config.yaml
head_dim: 64
norm_eps: 1e-05
qk_norm: false
learning_rate: 0.00457
final_lr_fraction: 0.1
Each number is 500 + 50 x the weight over its row's rms, rounded and kept within 0 to 999. Layers, rows and columns count from 0. Numbers have three digits each. The size before them is the row's rms in percent of the matrix's.

# layer 4 MLP down, 256x1024, rms 0.172, rows 0-255, columns 32-63
128:549562533437536496435528449449410503418585454462477557514498521569453547401529500424511482475449
100:539532492488484542505522589432560500432452473395443490534453521553501615448405484535527507561404
104:585553521477456494386542419453530398550554475478444505406452459498482526536476490516447548567520
102:482478482480541456500517473467487501432432516571440485536503544522478544567425584449464510435388
095:515393455474519496547484479465537542566540534522477488553473431625458466466478517478464544561515
095:554510486428452577432535561495409450452561493510411517545509515426497609604515573534507441474512
099:478567531418466555461509486461449500511423470541460472490445498471511458464490447555464570486469
103:425496463431473486434502507366530525438509517481387543514567592569510472554594486511476511484488
102:482498498497509572502462498479546499443537438448471471485459399498524428515436476391504506427514
105:489564446521469553532497425502525550487494558452535452500534511512501506458425483505470561488392
096:496461486517373469569489456525462468497483440470540505469428463491531460513505561378621500436488
099:456494529460496518393525478495526468616418551545495617511589416472485589578538547465452550483553
102:496573477520472480482544520552527462388501527458522509551470524547481491503540582525626508544391
100:567515496566466444451565522527533544502468501496544505560519461418498483532525505454494403477478
100:581519515542512476420441503504634519466527499479418459480546523543548590443572483486540508516478
100:522537526457511542505478440583459456488603545549578561464448478476434512479549479467503560450444
099:566532402503488442508540487478536377507611440500427564445553498459484453480491622428499478431440
098:550547562490504508614511470495447511431510423446524529459553595441554492557494551472651472561593
100:474464488540483520622521448476552524394445517590571503422478464455525532467521531518567578462462
098:563512484558541650532524519505429530497523547479398471514526491461553419545488511446526494437421
094:561535554552451536500551538482498433510456457487465456513487531486503552468540453462549490506493
102:523522557549496570461533489513466472601529466515556479562413517574527440571458485453474563444467
098:529531525492525488565451479478472501454510515518476581453476471440416450537553514574507498512626
099:551520522456515573632553475482371431461443495469533540496425439512605431496497486533499451447606
104:532462513430480509528500536413431471389437542436481435517527397529525573583586554523451539476538
098:489472572465533455486433598597532475439506440463566513552559500510476525515449519581426508411427
096:438503444476527473477436490473603525508618508453568453477667497485478405443534418489466443538442
108:509483431487464477425447473535534512477581529542515563406509512591500386430521549395494423478517
098:495440509572517509473388491499516591556529546479532522551502557538542505542509528486475518429577
097:429440518535454565527495479518530394442426475490533561448476438421476572560521463547451549441525
104:519423529446534447416426480524533466446526464471530530488616521547476569407548515491534422527450
097:506430550483518521477562493480477483552611541452457494555472474497483472446488423524480440535541
095:499477491484452415539486545503522525448534465534501394637414527532465564455465461534510493481431
100:515533516501500546514434517445494425486491487474522445551443508538494515451418569516440523565502
102:512466570470503564440518418477542503484486510504612427574538509390536470512442444579480547528586
105:499509509577478406389508580436487512444473544474492533567501526498484559560549537561461517519509
103:507485574601537482489478513545507472525510533472526562474414557498447553613585439526537543515589
094:591377581546537561581534511540496484535457573423488456469472479512572541461508528499442547408438
100:445449455577446507532530466504465514487485476495482486544531429521458422432415464557514446555543
097:514528423487500560457462474488499512476580531505473483498454553459476582403607514439503592519578
101:522452445517515580514460533469537596401538498480536453584511386494434554514496447487571415520471
100:504561584542554420469459436492470552542489452563370495464539444455513459536450466519487521453512
096:508509512510517461522515475444569489540454517574500432531437435506445640471440472534453510567453
111:546597534538496470434509575525501443516524495597468524528439589422374431497400407568445480496547
102:517457510430540453488499549529493493551449449514521474528522566535540488556456546571463452456479
102:457482458517539488505444542445652406455502518561416508505503463515435519579500543418434530466522
104:567354575564461519542503579540416501574440482495455463449535546431599535454556478570499488495544
101:421542505514454567601486432491520569564467479506418465383375494533462432471529500531507440552643
102:507460577469479518485560407463487483495485484530534457502565395425585521583504411417501538495451
102:525607482552497475488601444456432571541613461498387530450512470493521479497528569454504518513584
099:469482478544352489522482533637478459431516487467504455494613643581432563444526494487416527588542
097:554498452471519542545485530496382487474547517515473532468499469428541464543537472576493496539388
101:537444525491486432465431503517475482530552404521491524510492529540401530576499533580508465485462
102:493528553457505453498624580408526406493430547527504450436479567477542491487493483522463449542546
090:527495498434410483452477502467467565420400579507517490483552520479475568507516413482524526515482
106:524498473516438503519470537538459487538499496410569482519483501517543570558521455382494527506490
106:539490577486510516467456471435516480588416464507469473490509497604545512476459440507436545501561
107:491544513580468409488591480463447519481424458503364396437614418525527537389431575458521495468493
099:484545472548472499437492500507430543476526514573460456433497410611498388501503463521517541520475
101:418448546518475494451472476524519511572511517581522540469501465545570476496526481376542511534494
102:460479481505464460599614477486516577450525486542527485501499576447469441483508553565545528595465
099:503524517567511490413532479560501523507440526500536493546565517538467532488527493559552483473502
095:421513529476498503499547473550477494431423567530439422587488511497459523493498473405396438575548
098:575509390526498563424422541473383468544509415514517483536539497465472498452443487505455487530426
097:408582534356508623546576587456595512490442495550474532452469532432477478535536387463504468542485
096:507464470442505565482498542472494392502492479519449586517477467459577541527526527524425553509433
095:504547433518567465477502456477445507552497464523514511480466545437478467518465517565513483465491
103:547519474515529510440423536602336446510516578498445491482464549504506543484522566427454512625585
099:411549461528434528554576407580485464496415522532489482411499517451483483491477511497473471468565
095:528499497500479501509511513456555529459528472486542427552401461446491437540465513393444559419458
102:519493551481481527524561585413457439487428509570536515528457507433545480431497497544436471570499
098:499487465440465444500463516506520471517548468427521486584529546484585492601638521501615570515486
101:486583544542453473565556532453454431514466607549558489594559509517515538430489397524462446537493
102:480570515562536515547486546412520486455490447405449481589434503488449491614497493467422534457548
099:549489558535448546452604586527376545542495502498521514590527501496343450487485487470471530423429
102:492441496453559528469501534398507518412381460488482522546481465443601481538548524474544469420472
099:506457520601544484618519593488544439468543595567444459440527473471559431588538574499540468595502
104:534484538533540413476528555518459511516564461486510476510453558512567436480432521461543580402519
097:478455488533494497513457468478401516465502507484488480477599525537557399519539518595486510508453
100:435523460613529581476456495462521433514424484453612467592415539497562446442508473530428502524460
099:526575482585565483599475523529456531336433528547490456479514552510440509467465532557516481458535
100:485426476502520459574479449541584560504504525471460500535560400488437531503450485504497496564577
104:454557549508464476519448525528395497505492529591542576523432518485461413527469522463468417510568
096:479536444498576505477529505377481468491461444539404470538497555497532462435488480579440467547488
095:545555520494589371636573536510587582464563478434486459542434512477482540565543570499485419485512
101:505523565463494602536508550493433511543567571549544561583502464499553532502531564531497487454545
101:358471486544490572550423489484557398603543567526515505404416512501557451499514436573539449488451
103:589516473567458487459500506493455492507562446437487469487471449518490584506503443449520493563505
095:454502456525484582478559451502509624482488455516438429464492494436615448469594470486444526483469
102:487530496491567493568514502555622568571408273548502434514565528487434485521503523535455583411494
104:487521418473470598509624416524426490483460520497488381491483470551565498467585523500560496431423
102:436508531448475474447450549510460492439585427458515619493521513468463483448509488515609532505439
101:462473523500594453531471470412506463428568511568614582433533622517571484513415544494596453470511
102:433497498488483513568487467605462505430471563501462441521524427474448519520380413488504497529497
095:500476470507562484536510489463407601525468451511560436431515546562544490591543369512541509501578
094:446587509432528534456528467418503476493468514654507417367623481429478538492546459488486499495537
104:499543463584387535510451585481484529457490483520467518533451479497504467566447465518415514470399
101:517633466495472589488476571457518496392568484491464560562521508499421587455527554484415530491491
101:458494580461471524565545495563527550490516430493549529572532525462478533582509474464433542546448
101:497486462492459514534505498547516541571547555575486477425604505533449523539572475504596451570425
098:517575460532613421493478533499620494586454463466538525536541383520436488578458625524527507487514
101:540531476485518485438517493432512477465529460433580554501515531528495452546528422490415498576604
093:518494524461471467444474475461501508424440510481595481519623561600504410507542529532519503520530
099:533454511504460569510474557483531492477549509502510492536506416539531513450478492427520404493559
100:502458429573462465554520491428550525524480513480478503565531427414522496557408438596516555480427
102:562481460593565543491629542471574501478462462491564490586510561521471412528484485419399549471556
101:466493452512472588480588457634515500426510532501606572470498434532497454438427536556597478492461
100:490510481508531411487571480512451497471644491612597431521438480498452393589549518589466506531487
100:454485477435431433444535483502532450411498448467535534561583529493563479518554560431564576530547
101:527455476568467479539485547500581572534494482559475579480559568449576439500489441571462420486449
102:546465483477520561571419553552503542572500482477461464516458539486514498480603518512464560486386
095:548484484470515528437495481476540487481648427506519468532529458527498503539375566529577459427451
104:462568536563439485444483436504538527433548523452470445540464599463463535515499465566471445406536
097:495404500594495515485511538384510455525504431497452534516513539484515575462510638558560446508527
100:522460569531539565458530497457478466453417521431532519430493512529454490457550449477515527533416
098:504421480449506452518471508622413550540516521480566480514363511530438428465435547570504524679498
096:501541585467517551477555535550541569441525576535499431448464489530583496460471566519499570433407
101:489411488510532432486429423540502512513497448536476540456481475491494514488522459563490526474586
104:498581531520526459520459416486386503464522416516409506587552494457543528474480524482483511551458
103:430476478497406494458454448467500522519497485440484489552518484461501519450494471529488553475501
102:533551510536486483513515502462528503613519510467595453494445449514515525424520495510502500500472
100:529511448530527450518439460473537488539571530436501504431514569483613533532504536495470473459556
104:481479493589552463531446461406559510524479488485537437494443478461411502570485505585531545457518
096:497648533526432541471482541482461541632471503470553434517477527483523396481526459516568494516578
102:503511457470469591511536492461482490505467499512465380540563443482554488476514529456514477489428
103:447427500419512522524424514524429547453446535556441517533545556486529526481478492546552479425486
102:562518399486495434623426433435444528473609507444526529569571495521430558512475553479473498610540
100:506499557436514568484552598474444481508485472482484509521538502511520465489509464520516477564547
099:513528396515463472595476441461425558505472550460430447464613515488574531491517445439451553537514
096:512503546540508472433508562519458582486453515498495491469487492549476455517494499619498573495541
107:474474532609476499475457517460410532543516524444473448444559476463508593524471524521579549482549
104:502454563470471387503400453403497478538459510526537481472471541440412576601492450586406528591625
101:617561461481552490579497493483493446449503498533564504525550484619485469486436540483569517426608
100:553526479520459534497556547431525446410449490422395492497524515540426533510479595505504505499450
099:553510512574456456521500556525494553466587563472611574546430551568513444502552469495493471505505
096:482500574486541394555407483530457570453461468457563520431477478520541537471594570466595522480518
096:488567599536440591529539607476502534592493436507384487467521472495495468535515480502451515530598
098:613492586559462545579457500394469467530554396437550591544477536525534537416480466541448463503455
096:481494506449443471524539558420533468524541460560519566488503460497506401482581541470471497492435
098:523488438486453498590416537617399566517480439528501462545515477480556455439532607523488549579560
094:501540493572480477555463429498645499493518552461484526499543409504526481505495442471562485453463
099:539478469445549480466470528543494474552509671551437472409469575480489543569469580419575659614525
098:403487427426521483409631434470481484414598476417491516573504424575514489608610386530458471530519
102:442483531482547517440455551437469489536458559489444525495499491532463512496534533425464472541465
103:537430453523539543457448524494546512456548511463534488492593391460524508478495548500507488479466
100:606502547535439462499481594522465513590474505461467495513486483537457443559507526489500372611523
099:466366452452488416373564479558466537486536465541547504486557539558519525514430467492495473576465
101:517484556502441434500472434572471552532457586561447471559499559453506469522493463488521561508463
101:577543570456455524474488545552502526544561509518497583548429436530464499466506451494403458536424
103:537479547590532514606451551549557488496569458491554346572352485542546484471503558531479478511524
107:489492494488468530528569399552546509527476435478507494527450500472528392381571588554514532440438
103:518557516489486575531531530615425460541482429501488457564531482489404525554445548395492469512488
098:476438451506571526496510445472451498428487602496500513492572356444483468528489623498518511488549
101:470447543565446520512511564598525541541597527516548441545547503521558523498540484521482525468536
096:482461503515472474466553493506459504525498474547510484567477489517524590455405435472493590531459
100:520503536561501539477512404529435565574557552519468413431472558525438444447524441561532472588509
100:459443557608511419569463568480505458427491423559490465523505524518535462500546495504538486458488
102:509448471517487435400609460458456534473500543417508507557550534417537477610552566569492489484553
105:431545505496419439560566521470504453502509635524512577470463458516473492559555410478456490598483
102:445430506498561484496456485432503531466596519461533435514567423514454518521469482605512460450560
096:537439542512450499514463464583483517464485539489523494378482392487566480539605559580571491571521
100:555519554477487432535534480488488518454477482488482471520453501523509513540490619548429556393403
098:550519436437495458566439500524467515446505514504525534625580491445512520554579588443579561481444
099:474484395562483494511488475503514432484535542560491427498523496545520623506469487539521458542505
102:564502473447441572513490459574495532398514593540501464540570454489484479429483508455577432439488
103:525558527520453470519413485525493513549457440497512523434550461472523418521477488458548514466472
108:515495448453540460618535504466461484484448440516422463509442492524577500498461553537441558540524
096:551581535506452481399574508468487482442427565507506515474512614484489568575547453463459547541423
104:396473483539578478427481522557427562600569493528609467549517531589556502426550422479550459457572
095:493500444516510483484556515559469546598448486521508505436429520527465450541429431450467563486464
103:550399487529465494584443507361519486443442525536509485633480523521502554428564542426498559446546
100:587584529457481493436500463508520512505484572536515472611437487437541603496401499511557557547543
093:429564592506465512452573460547510471464452542528482454513469541549575487468521452540501495488517
098:479496477417459554530514570480575458480443609456470449545507537527434549548475572391493516467405
103:540510453542477553445457507586439528463514507514614468507588527483459534512487409613493473460482
099:504490513508404506532474486572513425522478493485566552439567495528492546455575519496438428521483
100:430574499550446494513541546524417472523443530483485531433467554483462528624598562460485449484502
101:493584458491540541553511451556479531436509497453463482547510494457442481519446549484476503576466
100:523522482477484476462498523585492539426502480505537540498600629506519454466532499489518406439462
103:484485547489443411421538473499508499508502487559499404484509433502579528538479540530551473472479
102:484497534486517494566440531495418498607521543521449547500492418554504606501452511410517460453646
101:531482564489505490437466560396510498505526448500485544398553516454518515524504496431532464506491
099:555506467463455478513510484531465493590532483566596496567512502553495514602516538570460490473479
101:584534523613559484511470513425521484486563432479517416432445487519551556472511510515505517460461
091:443519493442542644561510555574567512542514481435443552503542479459463556501445441479552538431479
095:501576537527493524473514474493563440547589521451553476480511451404565505498497504465462530476510
097:451511439543492438537557548578500440497508569464418472482558394455578526427558486509516451570409
102:473482452568546413578532470485537455628560506556456559475478477442497484492498447456402480495452
104:497523444387510511553478399436465496495533518544481473584541409534483470434468521546521567397431
100:518557508496553507488538485512508548464528476541434473452426463465498508448513473479520433636420
102:520589534496511543427483373511578490569451487503468498542445560475456508375461527506481479479586
097:504477495560470568444481473555491531544503487544492555482510484507535512519561510455424489463493
098:471497589567470564501633595436458472465567534534373485513442410547414581402454480465548383525565
099:426515421510551607502619516526495483551511480550517466538466525504518469570502570492485557477493
097:523580525509542481531553543494479492521488522487439519497498457483433469411503544552537471525464
100:450517488535437414490531473516454457456439501548452525427454431446535484510550465498506486471570
099:597451485459497527454526488585507543580618567472520523600499555519486450443464569502498421450485
098:549533544419422523550541493564477497478469527489531557414664567548484480504501468621532539479433
099:570533336448439424522419512464551509495527466477596485449460464436547425541437481454538509529543
102:420516502479425566464469505502463453488496509490543463480471559583435508517409602467476504484427
102:473522479508544501525492445488517433523421493496603456554391612437566561441579467498522496458469
102:507423488495540543416472499519556493475609527455536488516596491561530452468485448481513470572420
098:472500544505506450487521455493497467519569548561484498424433556486455416580440493522477459460466
100:467531453328493416522566420520475484557573540528406462628559509507491450559506532497521538534488
100:486569511528516557499510554521414480584462390504512580472537430464517499556523563503493533574485
100:513500492649487366478476374513535540432445512439491467504512497518401466432463510535561525507477
102:532524519519500510485487495585458438396440571510499512502485525398475559534484496450424612482465
100:573495481491530408567565446512493496541445505549515452506528473517493450549513621517442516422487
101:496493463468495506481457552487448503548410639465526490602480481452414457482547489467474411508533
100:496539555462505479556421566592549419553533426514513464533450460472454498498494436434441559435551
104:494512494499458575549487503526452503528575477484466469542507495562466471529504653417465616503424
103:380464540545507473448467594399541454511525544526462579554496497485539519525586474467520412510560
098:442532467474514493509607529507520450468476563602571481405456538491654555522456434502478479528495
098:434491445389496555526539516452448512530508514575510492621544546524468394526540529497445413526476
103:375450610513554506483454541473398515438500562502662394512626567464506431563497557555503498552410
099:520443370490476537494488477514560573516483453436555541528501634487405518456512430482461505488492
098:480485562501518499550492529438483492463620470477448546564517543523529560504503457436506511504469
098:469475562520419431496520516536557524559396464460558516409478474559513545505529562512444528557525
099:460501423440522496421597454455575477498546475505523535409450454524482386505554537497541471464539
099:443494504520546465561554501424492575606451599468563531491491454506564586528532402502541439475521
101:512483496370442647390504517577487485444445446511579519526571549465537458472614466508497398520553
099:525518453431537564495447422515506557638512417508552486568504451563496492459419545503476532530647
104:523517513447494400539590525481526439543550563480550518486562488486488499467509503464439439558466
102:526484436455512501421589527390552433520495483524601493486544412563461476613484488517550497499542
100:510445458433423491576526535536488538544446531516498531464571606491549494476515471494438549481378
099:504561588482484495491523429528499570507561395450440467405552611460457508502496597489513562531495
097:526485455561527589540548524435450430537423537494550461486357573512481531517411429576457455409381
097:477486543392525521444498466550500488519562513443529485434503554550564523551521513547509505549507
101:515480435432463538464473452494413540545492528534505537464482414512483484444577530595520534437532
099:481566489472428574480442453523472504483474479498523545493423442548518551430487485515496485511454
099:491468556510418484527499442425419515608490515489498541395477506581470566525448407525551602501465
099:505506528492535610537497436541423515490476450499474518548526487412561476554472495558443527521429
102:494520496546512405433674492558392537444499447429471495490502476461405429510452547501549492611497
094:506548406436515503524457551497518469516502570520434527510507484608504505452462524383573418481433
098:497459587589415407441517609504611487504554549547442494521463553509480517456463552550476502543421
095:511490452407429522662438522497456419481531476518487500471537506518583462495405491506467510506455
097:553555569504574591488501461495602463489487473470486525491493566413386566454539490526502376448447
103:471546573431513489510508554477585513480493453519481490452478453637551505447509495521533432507459
096:465491451586523476542538435545501505421563480558506533515508509599493483517495493480554475496474
100:543466446517492513528496519520601522487465499463511478541412508496530449512497463516518458485553
098:514545544543334440471572456414484476462462465515468473426448460463530555585519486501463429508496
099:429526425533477386478588486599514509476456505462457528462529522449475506461467508522507495464430
098:453423609528456495561465420520499583526496477505492484509554410496434544533507551541585511546522
095:577510593570530574532472596481446539535518493492440539517528461507476413524569576491425504464562
099:541518443510442467465562430470425524465511523414443536476427493468501557489372500545484580541506
101:438413533575474478524424517557480451559438509532445544473400554478518441538486490511441505490670
101:542479600454496539549539514485507504557518429565459520491536551575476524536592553428447478466476
102:479499464571469474504493523467422475504468522559452536442412452457456516547495440549443482461444
099:436513563503470452465540554508434518453575516407388589498464557483488490525508461488442492520560
097:484521529439554525363499427454489536393465462512520507410528494557465563437502476445529437374519
098:534557430562489552526515574520637583505481531486430454486545489550465417512559531533395496481541
099:503408503507562518557500419491570594505520481488475510481514380554554605478451666524486509494441
101:474441502566492424526537438528528456502419540518484499551472562536558403469500504554393462518495
096:436524558488476576463460573450487581454438451469513528442569526438492530531559406522560538512513
095:558520504519482512513527444444494509452479550504523513532441495508408561432449525501452490566485
100:511492493478435427576446424587505519529549377503595477570447512479562488496527620453473512479577